Weights of a small transformer language model: vocabulary 7941.
Each number is 128 + 24 x the weight over the matrix's rms, rounded and kept within 0 to 255. Layers, rows and columns count from 0. Numbers have three digits each.

# down: layer 4 MLP down (transposed), 256x96, rms 0.169, rows 35-120, columns 0-47
# gate: layer 4 MLP gate, 256x96, rms 0.414, rows 36-121, columns 0-47
# up: layer 4 MLP up, 256x96, rms 0.464, rows 36-120, columns 0-47
down35:128117163099137112113109130127143115125119119127094159152141118135107111132121199160176107126151108156142141124139119125163096121123119103158142
gate36:107157096148113124133138147147099091112134138160112115143115120145119146099153124168178151132096095157138108107105139101136161101133141135107109
up36:136100133158145111144113181121126137147153125144128146119131116143075142122095115142123108106114139104152114143184065098142129118136163136153178
down36:106129107105127137125118110156145087125174135153108132196135128133159084128180113141156149150157130142128123129106181181134162162144124124111096
gate37:117117103106105130141134121129135146126108123157120125142087127100143127144174095141115128124095102153118113118128128107156132133161118127112140
up37:126107119135090101120137122107136139144148157161122131125183135104134155148176149150135175134115136150138117126155164153133119139082106131122160
down37:146133113146159162110136145159129123087107096118161143166089138134142100118113128094133065111144120106155153132122103145110134130182126204127128
gate38:131156116090159131103158138149119132108165174114123151118085147123168142105162171092157108132127109115156138120139131164142201117145155158095114
up38:153149101105115108157116134112108161109145162106147111074113135128168163128136158133165167128154154144151160096107128139135126117159170163125071
down38:130063162175172199101088177130154142121135133094075118170103114153107112143122091160108126148088058112098159139191078173146084120080130108085141
gate39:149134102131131058173127161168139104146194109125131137113101134119129094143112118190108129076153108089139121092176095147170109157129145120145134
up39:119138140145100157131120117131117161114092102150121114128148142169123159092128121104128142122127133129102087164124151098106149120128188137144138
down39:113141113114134154085139129155129134133080115093103104146129105155136117111135145162118131140101113134138144144131142126100129127136096136132144
gate40:118144117110118123139136122153141131130112127142113128111136130145125130115121117133139127128138132138135131116126110091135157142127109137118122
up40:103153105159154163160183087067097149157141159172081111131091189098139090135112194131091126161159148174127079118129104111092136104109111123128089
down40:163167093139103138070143171151099134047127113100173156111079139105134159135174142122098163106101099081112117090134123144159095124150158112161130
gate41:116107095137114154131116134153122161084096116116148134082117100120097098110172118102104120121136133150121145092137203113140089088145106124127117
up41:118133107122119161089149113129103100121130110145119159157186125127117147133096113128145128129142147092130152099150126142103107116153159138121113
down41:137136123122109132103145130140126128122098110124167096118120135139148119119161135145141142126113135138166100138114137094131126121118122107144118
gate42:110079094125140112104149130090114136137115132149109125082082165106147154112165164130137139130159112126129105108133086110111137137138107139152156
up42:140125116099099138135149086119187141084097121117136130142140168118139131101097097091127119157142103099130171162150131117135134099170157172143111
down42:092176159153149134118144110131164069141133091124067129153184139150114121134138137142137073089122093189113121130123159135164114165153141129116125
gate43:087175111124155128125150131128162100091199141112119116125147142127195139117097158152064115098143120080064176140127144117130134130130127168153164
up43:142141111085119123116128101159135164148094155144107108144136172162089106108099136146161099141114142095108104135108138151131119096093101135137121
down43:125098155133116133113132135122110115113099098147143143168120086107131130165138132162122195109168127132134183126141094172100115140151140125151123
gate44:147195084156184115092123128120096172099109095140115097081113110112117113180139146133091162129151143129137150161128117129097115090112127095108142
up44:118151099164123169148133142119118137105114108156148117143119118146093160124129136141139133128174104142131121132115101154146125125115128152117192
down44:137174125109097128112087094119149112092124112119151118139135105086128094163131109105173132145142107117145177172147113135124123105158134108115099
gate45:154163107105106135127087114135121102142130106092105133141122127143116132081123107106102153120138126120120133118113133142150159107120116144159172
up45:118142101131110159121106176131132094120118125104117113144108174090178131132132153130074120148109113148115152142173123112124109132105131118178137
down45:140136112079152150143167104123130103110159143167119133182156114152148121134133117128129117116131118153157182139154133133107113153156198100108132
gate46:146123076115157117121181133114102110118181161106093140111093178118176119156122133131142157085144134089154110144116130168104156106114085121136113
up46:158107109152145147137123121104097141098166096168141128126138096119123141131090147125112120072139139126088115173135141151131116148121121102106121
down46:105157117129113151123144160155144118117113153088116153138137064145117143147118090132140101110138116056126143131131118129109126169171082117130127
gate47:135144125120140111131087142117124092141143139126117124116132161140127126138137140152135142124115061103104143125113149105122113126134132164135118
up47:096157113077127169142082117139095091170122096111126130114122124150079097077113071118117152140133181157185086152101103115090148156106106108091071
down47:145101107144124098127155114124165151125132165123107128115098139100166138161130159102155110136143079113101136098160142160156101077135105107154209
gate48:102134109133109144106095106106151150111128124135116121129110128129146125133125163108154132164156051161119127173121110117171105164124140098124114
up48:161117092131131128106141087097116128097108107125148124127123124113100110152118111086157091165120128112109110113135127174123113157108147151155111
down48:115130165123110163099118112131143110129156125141060115130153163118090139131169174141166131118111092153140161166126078140176157137141130116128116
gate49:100085160110140130144134096112092104148120117093131098108127156121156112143114141168110144149137114095117160119143149126160125101114159110114151
up49:146112144162143104137163130109105143117068094152169122124132102148111110159074123140090100149140119088134102105134093091154127156126128128097097
down49:161111127125143130148111122146142144179209150103126124153177135093106124108105124102140127097129135163104143148129140146143118113117139119141156
gate50:121136127104154120156113131154113130111160133136141154118107165109172145131113146141112111127137094133131128150140141130132130110126112142141138
up50:134185069133134165081101168050102181140125129138125089138108185145094112140186128159163178112113081108130159133154135095106126143127163108127130
down50:094158120162148116107147112162145069114099091119117149164110095156141118146070124160115100093164150106150134107117159122105123146116105159093165
gate51:160132086103152146073117205066133130110154165080097099071149115126144139101155111143151130128105064146130138118172180145174107158154205145117114
up51:113134118067141143120161100117148169130129077152111127147119137102060120094118137086102124128126164103131132149085138098123132109110137133134136
down51:168125104119146118134108084128104073137103128166184139145132136155136101144127114140123140138145099149157160113142112106136134113176106107088126
gate52:116174114148143097087127128116077106138110134129125118164085110124064142171139151160122145104150082150147128080103099138140148089073150121174116
up52:135122126165093095147123147136064125137058131140119152125062116103096089140127159139185120097138124095104122155115152141129154114119142092088111
down52:088157149163130138167078098093130088117141099138141104079098146133128115125143100111124156121098110137083132092105112126086128109114134137148097
gate53:142167115134126135102140076125151135135127140174092127126120162121169163112114131164103125110165133143098130157120116106133164134122087164175104
up53:123146111140165166163089140108141101139117110147159159113134183139134091135127159142121151130167133152109114167118103116136123115149163147100149
down53:116087092100129131106156164135091143099134132091133120113107109161116122150113124127113142132078097128145150137124147122123088145140080098142136
gate54:091132141123140106105123133135069104142117099108174113154094144079145099147114114172086127115169148133124108136133133162154152090145117119134121
up54:158161162068097143111143096175158154115130174171160155130167139126120158120118119104112112106165144108132153147121108094151092148140141139142135
down54:103120090132136106165105129119139146138140113124123128155124084110118128141151158108122128133099157129114093114128160146116164130129111130115149
gate55:115151134162147129104145114088121123139116105128139123136082154103132103140116111125122119126149090123125114159155164103124151141100116129166122
up55:107139107143165134147115157111136143151148139126090146136101176109117131145142138142150123151137148147110115141143129117161145148132152136115126
down55:088171140097114110143148100127122091124141103152086157141157074104126122135097137165113121150141138129129118110106152118105114133152162120105125
gate56:157176136095134126123076151154106150140126113152129104125121129115152143154146123148081140142198103140173164085114116111186157150126101115124184
up56:126141159125118105134163097127163141151134138113143147065100123118130134164133103131129121085111150143138120110128134182147090120154134097135145
down56:162115145124127129140088096141112134088144115160133113137168165133099123139125133142161131144121141142145153109131133123126114143115104127145128
gate57:153174108209100127117115184100141094123143138145112098144098190117111109137149122154159145098109131108168117107169129138143105133076135131143119
up57:166106143095130107167095122117146127111159098099129140107127110077115117069127100131106102145156134165113122063123168090131156097095147106098149
down57:156156139126143154122088149121094111078106136134129129173084145175127144159102129118200112129130112084144156128138130115165097140154124140150133
gate58:091135123141166135146089116116124096117099088114125115154067129099103124163122145140083121097161131164088137162106139095136112113093094193138143
up58:128123095127153149133101107166151109103106100120098100165079110125129115131135153131140131108164161118072101143133132153139155125128126167140145
down58:124109134144131091141116154117147122149135124140187132120129174126106171139127132113134131141130110108123108120151121143149114128127148115143083
gate59:116108105101159090141138176143118192122121119116082120139097162130133118128146131157079138145187085171116134130126116112123120078143148150107127
up59:087178140125140111111128114122114182134103102150115123132084122129115118117125144096159139121145183122170140166120116196152128129108079108128119
down59:152161125091090168146143113117113133113129126154163135105141096165162135170112117103142100122116135123110084096127128118108111166136128141194117
gate60:125132117114125117132125130152127132131125138141123127127118119121112128132135117122104129120129109142123149126120120123139132136140141135116131
up60:118160078149150154114130180109118155118120132132105112122094179076130136184140137141093104100125067119138135133161132113112121130110128135169123
down60:101161091160129123102180119146100112104112112123111146139105121169149096130094144186091147113143127122137155095115147117119114144141148151102157
gate61:142149101126125158128150152109141140125104125122140129125123153088126118086111139098158164089127141161150138153138108164135133150104174131079143
up61:110145133097118147145110129157104154158162071112121107104099120132105123149162096101147116116101131168101114129160136144120123157147117116108137
down61:133090127149128148089104125125127131130086168116139129142141125131134147127137143119164122107182142140097114118121103137112120080132139138162133
gate62:115123129131134134123124139134133154116122117139143142105121144140112127133136129127129113127134133148123125139112145116138079146142136152137093
up62:108137133141154111133131161168155167131159182132148109088147044128120158128109083105148109151120145125128148144107093141131131103150132112128115
down62:165097152128121109161098101118116140146105104157131161141142155192116118124151135114161110129170141108118096128145136123090125110127123137114129
gate63:113139112133118162116129143085074110103148136132128171140123140137130114115108143106136124148108089105172112170166160102089180114178144137075130
up63:116126141125124118144165126111123115142106167133181142137138101113163124110099163153128127141124111171102124140162095172065165117144135133143157
down63:148124137131115131126108111118096119082149112138092130128175152116070123129146107102141127135141106098161132162100140115149127153116148159129119
gate64:094108116111110158096131132153157114108112068161127099118100122140159120112149130148081175144127104125129165136136155113123111109147103116142096
up64:123112129147082119133089152139131098141089140170117124124140110113110145142143091164125147170118122155156164099147140107134150136142110106117113
down64:136119130096128116127157120130177124122085103125130132144165145170137142114097152127124153113120141120103114107139155141122117091114135154113143
gate65:095135097168139157095127129157117158123101116125130089151112154106160111179099093133121110088134129126137101065203091154150079129124139082137158
up65:168105142163152105111170168108137102108125115102127139161124106166187180173128157144115141126161124120134075128088117140142130131144114113130145
down65:137121143149154108164151135110120127136167115125133147144159129102105092125154116105175144143133161121142110109124102138111150126084096137170085
gate66:130123103175118140145072090097118127121112074115127097152089155112101132173142126118087124072129094161133114142164139146145098178095129141166109
up66:129131134141135119109086120181118122131113095165088111152140129122103077113147160124103121104095120157095139142147168168155135141119124157134117
down66:129104111155139127129117096111117090113120109123156104087111102129131170156167114090127154081161127103142109147123092098117110117154117111171148
gate67:076120132120121127154121150140183106126177195097122176176119143142173134136146140124111132089117131120115107108161195152150118105122131111146144
up67:144149140151111097120113151134134165122107115097160130162128104150151148129145166127115120142139143119138139137147167107099121129113100132109089
down67:130107110130121159122164115154107146107140106165116100098131086132077106107145115113144145118120146158138089142131102123153107133119113126153140
gate68:152160104180118172095149114127110137147166155178080154147088167168123117112122167141104159126143112148108121170131121148125124133074140089103106
up68:100101143186167073077145086094194158071126107141126146116102125111156101112115112150155113125103120107122090144136148093127133097113145160126129
down68:113124096115123105090134104132136084110089130152135133169175097138103143146107130135163104108110117142138105107109128116152096140119174097129142
gate69:136157109132103156130127111139146148145123122116116151117124129138125141122096120136145115108133103108133116138096131100118151145134129106085117
up69:110136156154152098127128158163131089106123155105085030095176153179090153115148114119089122171116145128097122168112110122101108101191076111161143
down69:189088103110115122169090129133154136119119116123176164159086134108172141126099106138190107074124157121146155098117139170115149124101137178074090
gate70:138191077130100137100130136172111106133121172136150085098120139147153118136148121104126132138092149131183075078109159092143111105079106112180089
up70:130102097133120095138158126138098119133122145136103146089114109101159160123112112138161076157143155113152107122152113101150137119130130126114127
down70:155127085147136130148103116127130130147109131160221137130141149120127137130113118103131153162123145109140101126139147127146128141132135142158101
gate71:081173132108111132115162134120139149114126140097115130073092116128132148132112143130116130104115139125138130122092181111158111117139147150100146
up71:138126156125134124073167105138097089078183150145161110129142078132111129140118128121090173092154167154121155089107120150164084143106126135101110
down71:156129132133096100128104119139153148128157155089154174040110114097107167111149193000111132152128120128147120140100106150128123102162174130027105
gate72:117138121118116133140136132123138116124124117121115135124126143128135118128127131142129135136135122113124130111132130117120132140132131137133115
up72:167090173115144071183100108189144111113140144148135135120182029157111188135080117102131100122134157166143132130086081156151136122130070111092092
down72:135088194095075130165101128105149130153138142125139130151136126133099118101176105103209130176123143118096109137138122132111140116140126131126105
gate73:126143150136162121131190168126138147090086139118124139128104089126154155146170129202116112105168114162152135102125132055105129100103128141108102
up73:121157140128123149102081181105124154060092110142130145135136126141118127089099135110147148139168138123166142141148138128147108121130105129175137
down73:125152113110140124134125075111104102161134121122158128109132118127137110138121109113115122152087122111137121104162140103121160142175126159109121
gate74:148130120209115173097132105078156110096160116106102125132071202093137100139078149198087115113107137128121159132160122128117168132133137092075161
up74:088127133107122085138139168110125135126111094134157142109136136179163135151139092116162128152136150153115109113115150140157141123142130147117146
down74:111126107102104102124113083147084095127107142125154111145123110105100149145123098098111163122160087146176103103122177096104145147132117146158110
gate75:137128115138130153137134144144142181160115102138127135133137130139142120143146135115110137119127081162140113152161142174151116121117120123161101
up75:103142134119076129131121153130117103108097129105161151091109141158085126161095111170128125111136151116150142115072077139147143113095099159159157
down75:090189126113120121110112090119135123095165163129094133155133077134126182105118135164052131136173129151090137133081143109197154141146107115148125
gate76:101141122097138187108151166109134081085099114083128146110124140074124103175149152204146101154090118136173135142140123114145125133139143073187118
up76:155149118121167153148135111129151128101065096055104137119111128093110141124129107108187075152129097156129130139124177114211102165123130105170103
down76:155145136127106148170127184102108107131155130119103140135202189130135092137130152141164115135095171112112154161137112138119130117157109110109150
gate77:132141101135137088109114108124132104164107118130089112157104116109154144121140151158148137110117115163179151126136119177097110129165161149154112
up77:095108104140124156136132147087104155151188149105114131176103129112139164129123120157136173123114162173155130160151144119122079136136092121097158
down77:112169102123132133103161144143145129137096109133156122140132113111117094128095156139096110112098131111155136103109127108117129133110150127156133
gate78:156152111191149128095140067129207180111068152169138111124130112123116147132181135169076146109072068177151151127134150129122131160124120133118168
up78:096089129152078140150115121204183161139139150148138137157138137118151138131106135146109099087115109130117110156155154132190166146133127099150108
down78:127146154132126130111128114149164174098115170154096118145159164128083140159172126119141141143106085164129107157132157137093123137108114134100140
gate79:155156096111165133135122119092130146126128164124081101130148113111134130126109154143128136121153114127123150087110166109140128119088157149127164
up79:090094179127155116094121100132103120166094109116171087118170126149163161136141084096148171095130153116176107116111121154122095144171143132134136
down79:170166078126128170158112124124121121116193153131088135145102044117145102116071147169138092184157139113100145114083118111128108115107116138124140
gate80:124105139133142150153151132174160164120121123137096109098097141125146130142079131152130141096104120129128116095153160146137094128105133079139164
up80:138097167136143163102110137154097154112163142157124119091134144145121077183130133176129131162108081142115143112121146115115096149132109135110152
down80:139143101140137100162119137115146143161146083134177123130074115128124154133118122081146105111106162126150096135152149194169123101076141077161154
gate81:149071101130126152112137151128133105088182111113116110123130117141117116140116125146088129059162080156150162120131113109160180104145114128141114
up81:164125138126119125214117108125131108122134186170143156179124132081122152149097096149095120113132118132163140086080162124111131111111107155084087
down81:133088119099127126107105094123133141097136141132099113113177104168105125141140134115162132106156110172149115168164128165121127106144087138153124
gate82:135139102163106116127138132161149107147115153156125136125108114147118099149143127132105191117136079162124100139162175128125150164122125139151120
up82:152153132118112130132107155170130132117082143136132107099107118149106119094150124125117116128125133128131148158116099134121131136153111090133130
down82:181104145112150117161080121145150134152140125150109140144110096116166174129147150102169124187147116111093101124157125143157138125133134133151097
gate83:114153100130101182103114133109136135122096120166114131086137188104081136128143166113089143153151102109115143083134122132115103118131172116105154
up83:110174128132132134120118191142130122154134134128109116120143116125126100148154135141116132170161163159115126118118134149115137049110170138099124
down83:141113088125062147150147105117084109126143145152164105119063129108133117116111099144173142162140122119132129134130093121130121177211128129130143
gate84:190166111114112077141091179118120144156161125128091116116064110119109154100146140137092152140124086117175148115130134122140116160133111202146126
up84:097097086121130107077125114078146136125136167176127140083130150112145161167135116122111103125124146109129134139192102095133147120130117105113111
down84:121168147106120142105129129150138134096130135122059120175131148149120098109144176123152136122153108135130094139111127179116117178130102120111158
gate85:116160102108127139110140109115102159114119070119112099139089138128118119131164134118110168134114091134146113098177156132113149155112098144116102
up85:116125166133145115130160116136100126115186097101094172160116109092102149139153130143115179130099116153149098116131138167148132143152127109088119
down85:144100130095138165114113173112195123126123145109189120115139141095133100072137125144132116162128131092131138123129114124103094094116156126123114
gate86:091167132122107118115145133101157098153144134123127144125158117121122114108154155206134139123140131140148117106160156166121173124114116111182109
up86:158135105190133118108122149152113121156133144148109126136135087113129165151136144138152126121095107102156139138106146125166130136074100130149113
down86:139111135104133118148141161131147128156157126145110105139132148119155156132164131140142145164147137151150108137129143107121122105098149124110133
gate87:117126130136132132133127130134117125117127130120119129126138123127121136121131127138117130127135126138135133123140136126130139135118134139135137
up87:155093145078111080171091135151172131153161136130114139116178032193121162111101096099172100130111165142121096126089105102172170106162125114064104
down87:182068212120112112164083128113144137145129121125140120127150163117118135115145092088203135167115169136115140137139102146098134101135098116128111
gate88:110113070150100123132176116130091163098098096132098103170130151143159114124147132156111134111151124159173123128138138097110090154136124147125094
up88:115116108115130119132177168149119098104164107139111119134133137135114110132172147133144193117136134154124128166156127158149098155120112163164102
down88:102143120169141115148138111135119169129123127139172139147110136145136138151120101158150098148158175123111124145123132170106123108148141124136157
gate89:084140137126098094117087127129104127131140134113107108141073167121157094187176132116154198098141133113103129132170137106146155141099177130142149
up89:114137128128139143100090156129125172128127118116140162159119108125113101082119158115146117155138139148116133106118127065102151163134082160150089
down89:123161139068143143104139139147141116109131142150100142128133124168161153108147149192153111142102115133162111092132110158101110172139116121122130
gate90:122118127119143102131139125143111096072138142088119104116084149119125136112132125127119124144140100132133085123156108128176160077097118129125142
up90:151131126140159152157097118127126112130132151127155170121175163083099128149159115106142123090136106126160126109172169151146111125136151151099111
down90:094137093144114119124140145142133159124112153139070095118141127121119147133086125132094129113093136117113130139137133110117088115098120132114147
gate91:100132121192140164066115140161102166151148131153088107107112137152123127141127156150145133118092144138135104112116154148118086107101123121114073
up91:151126135201158150130142113126131147109100148142098138147144168122114145121128175122138132130103152125084089095111121138151123143131122110112114
down91:154117144099114111142118100143161139150112174155165118113144123122159163120119157158155124110142170146110135126109143147139119097102131152145099
gate92:116107106175163126112119122096137164109118132149094134142132139141155132132152124115154159122138109141099113118143168126182083116104117099134068
up92:127124141104155079105126132070158152126159106169110148109095114124103161125119096129131098115184185149154120126114144130165089116139106145138160
down92:152113100114073126081115129170124111129110120119184097137119057134123122126126131114150145130093114119108105107140099103090115109120139110125082
gate93:137186124134133160110169129144144089125144149102137145135145141131126141153151156138103140112092101108105089146165144107102131110149123085070130
up93:142155134144123129136139131116140138109080153133172141103141097133146100118144155156131112128121169152135122154122153128100127110103143120093104
down93:171094124159126116119141132148121121134151167148117127130142127128128158140147125106130108157147117127128119152140094130157116121166106095104107
gate94:134115123149070104125175111107116112132108146098150157080141138160139139098114159155089195134126166125146150137125167151131107113135120162109140
up94:128148108156107138169141088151102138114153104157186096111145064111147155134149121150157149129165144173131129150090186137180154113164122123153137
down94:115122165130090198152142130144144114174159146093147114094047127138114112131135127108123113107119130111130136101163106145113128156124117158108171
gate95:120133088151155165083142138109100142118129107178120133123125123155133142147138118102144131093135142087099135132112149141158105120119129135138131
up95:149147151150166168144118111116184123147126122094165132174138169122110133111115136076100113160131174117164098129133087119125172138133162117148110
down95:079126115120095127098125112124126124100138135121048118118118105142118078131164116150132140098083089091166132165127117119141140109145143113121170
gate96:105157084119107105127147147124106083156080138118099137139119135065142113160131112122128127146114104150141090153123149117128168123186154156092129
up96:119169147104134108155093129127130143143106165129119113127126151151143116162124132143120112124106118123102104118119148158140115111112160145173157
down96:160108092149124146118174139107093113092159139134096117129123148128148114159105113159144103130134103123139119140153106114160145145167116150082117
gate97:112126071089112138151155118176116127121137134177150119184081127152138102154141125147098139149145095117102102112101118105147133104126122137129145
up97:121139146120141165159133075105123180140133131120153126126120123144097078144124113142118149092119108136185126130148138125121156112137122115145129
down97:119151122169143104107134135111121120152083109145120126099109169126097150116161140154131128144133122107132119152122110135140118158085140116103114
gate98:118134079101123165146141132128132158094145134127117116151124128142128143145150130128116132145135142122130124154129112109131149115135132124121125
up98:136101075173138156169141111067121085156109124154172150141141157122163106107135119114095121135124102119135155148118160160066127192134135135117102
down98:138136150111108144113115144156141116128118156089123109161160137158124127131127143198132142104105107149127158143128083072167101129136157137151113
gate99:097125089114120172160144122130132140123104092089151138114116156128129066124135100100121139126131104105092135083128134112143153088105142110115126
up99:134128134116091103150136115129124130111097139087120134122143101119107124108123127133128164119127135133104129146122133098114126128146141098133140
down99:171071161141140136131113109118139109113154103100119141118119147159158119169124099082135126163143119156173142117134098138125142114128130114144088
gate100:117148086159132127095153097121140160114137183112105118110124178106083128165145179164124105083126098094122115153144153147132117124093137110175144
up100:085067122080129149134112156114141083135114093146120145126096194129172126129095086130122119147181141146131120163130129143095138103112114133111158
down100:120170153137134133132137149066109111112132114134123144114145102101118155156126134110107149152122123120122134100097134123147154179156127162149115
gate101:119138115128079169090132141127135180152149133128110076149062113085130148148112123152175115103164119142119093100170122081119085170156084038122045
up101:132180109157115152159099149076115110131118117150129114118139117071097146114126134132112125116169148098137109128130116133130114093128122084112108
down101:176147132127083127129142101079158163172158121122172125122067082090148106138150128116153174141139128107125116118114100087090133097113114116103109
gate102:107139125134132114145125195105179121122102097107094136097110116110134135108149080168120143121101125131122132101148114118130109136121138124093151
up102:095121158116119104151138151108116112165157136082154121116179128146123161147126169109112151118115113132116145134154143153149127127105122138086135
down102:116151137122105171129121111125129120140124147167123127127143090142119088116171112158142117175136122136147113098136134118099130099132148170111123
gate103:099109095160112139099118088117086128149170102095106139105102185131166109133106125131090140121113117131117141109121162099166082104134113096108135
up103:101114127134142127115087136114111115118101141112149171139151129135149151157102113139097117087143149103133153122129174116155122127110127158142112
down103:156109110113140166174141164141087144139156142124119113143121082105111127111141132143138113161109138153114127090156068142106103147148111115152137
gate104:112127093214135123085147156118157079066171115131076151167103138114132084158170181121103132088151139117147116148133110116154102106107145137106111
up104:126122140135105112130113104138158106107095083127137146136132133106118103132121138142141138125152129110142161137161136117126131126175123154144117
down104:130118145175115134171133141109146124134123146097072109096108120102098158127109146108081115195125159132117138119141106127158138103171168130118174
gate105:139125112104112104106152115157094144125175128134146116072085185096152135154119133134146160134109094107120125150088110137116173149119140128175167
up105:136133132124150073114191136139129112108188113089101113082121146147113139158189139118079098150130138118169129115124098123163091165178084095140149
down105:160122156108087122144118088123136119156107188129124143164130105128166109156105161139137172122127145115102130138107114133087124133093107124075119
gate106:137126123133067137121117103159105117120062144122132154096159120130101131091136112160082161110167131102161085104142178098135090113128119139133088
up106:117111146103143135120121151121118111141143154106100103156118135121125128145160133128129122111146134164130136134131112129119160130129145123124165
down106:103113095149181131141152132110084082128127106163081146117154122126121156130094119135104096115139120119139167101093164145145143159073135115097165
gate107:121191105138129142128153153101106145117131124126145135115087135102123116128152153142127168137151124131125110130131158112157135126122139126141118
up107:129106167101131104151121118166118132118112108137132138115119036114143159142121129096152093152133137144149115120080128153127140145124136130116110
down107:163127127133092135134094125126126148137165129130166139110111165079110122107163165097128163177135154143089108112134122156101110075116129114150097
gate108:138146095105132153161115131138114105117157074103097107123093152132158100122151130126084132141161124123147139114116131119102111110120119136140128
up108:155177151125129107055114128088117078126114171161146122119110132103129124147151116104105146098098115161130150167140124099146126163105111119126098
down108:087088113099121160149133119133154115088113087126059147134156116160157136106125122113131144147131134106126131071133150144132118108147144152144138
gate109:104205126112122167126150102151101148145084146099156140122099157129158092139118089135106135155119091111135140123131130157143163167121112106147107
up109:148088133094169136119144119103123163171162118134151135110102157114107188083109115109119112111124108117119136145158090110142148122183120137111113
down109:115157133110138094141114141118146132120090124112060149119159118115142115149117150127105107105140130130115091139135137136127134125120139136110120
gate110:151135127116118144184175132122113171096138170161086154143119115136167165094113119111114154177142148104117144130120141142123139163103104096167166
up110:127100132113150084118124141103173110109143130124100135131133139170140190182158133154123088119136114114104155113155158176134101133099124173155119
down110:136111082125146122133119118170146118122129062160160118155126148107121100128106125159150085132108149125168131112089118134170115155143161124113156
gate111:114102075144167117097133121122104099175152126156168145133144121104106126177070136140131135089151142163169144148173136088178117143132155133120102
up111:120157125136133112133095134110147163160134140165137146112124120130129100089134131142113125115162097130147113114127119114144102109151138149148119
down111:114110125130103128168123085114144067125165105142149153179144128143124130106120119127142150131139149109075138118133082184150121133161118117139148
gate112:163143074151121122121146122082188129165071089174137129107109148129119161134125121128135098155144151136131111118125150068142154161161119108147117
up112:116142176068130151145104136183085162122157096128134129173120170107110126079113145180120141074132162107157162122150165139103091129142118130125115
down112:123153139104098132103134120159088123133142126109082129080108111143111118147111147105095139113112094129094126150136129114135143112111125157073132
gate113:111139146104122155104149156142141148158157090139158188139114120091118108121127152129131107167150086089175134121140147122113172152138114143154156
up113:120077120125108128159153136096154145095151117148127151123140108137146145149117110089108133158103115134128100105126100125141117101144136132127096
down113:141128179138108132107120112134132097130133136113118109122186201132114122129157128143150124127135137118145128152140156123135145139126130162120174
gate114:130191091184074112118136188132108123094146134157096095119072157105099102158169138142131184157101114134160128146157202111124157168120151109157097
up114:138136100178096115147158151164149139139159142124164106139089093130106115166128167108138103139088160148138120124099136132102121155147146115132149
down114:118122123164102115129112080097106118113123121112093099109097165120144112152160124089152157162163099125126096122125130105124151141154122165132135
gate115:092154095116111113132123221144136156137056126144151137105124128137110114126127168127076089119150130136170107068148155159140146112156111149147125
up115:139160110136124159122116089139156138151115153131131102122101152137097097087125127121128061179132159055099119134126122113130074113095133125131158
down115:118150170121129169102147137102139135139113140125074126095113102134112122144123100105104111093114115125109141134124126159144113157122130100095149
gate116:118165109105113109176103128150154111133150130141127123120102164152123155115146119121154117123116098079141135105131129128163088149175110120118112
up116:125124123129138153114170127098126163142148140161144165142103136108136092125133124117132101119135124123138135153148158136098119156113125125167198
down116:093135098136133128095134123115111128130128104152115093121179166108160135129112130161055140094149142123123109138101148118098131129112116112095115
gate117:129178127131140141091173139119100128133149125128131123139102171101155166115143064154121122129144157090110136132085097120113126147168138165129129
up117:120128107144145153149133122086161133146116101074144135160099079127135149176109143116101101150163170139123150123113118154118145101088138100131145
down117:115052137091100129112129110157132159128142159141113138092165118152116080114131190093109123145110105150144140137144152123134104110116089122141126
gate118:075162136127096156146117120093170142151145103134136125135103131110147099151136132076117157092145101178111136143142119145135167152138159167136095
up118:142126082123142120140134123118161078107124154158154156143118125135112143140133136148148117134137139131170114139141130116110114136115182121140156
down118:078125113137132161146151139137119138138072120124095099100151121112134158129102119154102185117100124143121117142151111125158096158113089085130170
gate119:122135152122131136115145127128142139102128124107126133136132109135106148129124138129135131128132121132139131133119121116142149130138128134133125
up119:146096163118106091142086124129151124160138146151146151121172059150117175138104087103129145115109125111086135149132149142119111117151126140100120
down119:177094164105101114186095109148155140136150115125141128121137134155113109115145112105161106163130148148144143115121099132100113107106113120115115
gate120:106121078151122149123192110080097120134128162139100166084097199141166121092170163126101090097105121161064139171164124088104163134134108079115160
up120:108098130116086136129148130143093112114115095149106144114091152185141122124127113123147107084135127130077151122107169085133172114102092084113131
down120:203149117096128145072161150112108163143158167143123141146091136099147137126154123069152142123095140161127121155168105136067090110101128073124133
gate121:096123100094136190105148136197131147105132082118153146130121134136155113099146114147113172136121124112109143073120186113130119119124118145180119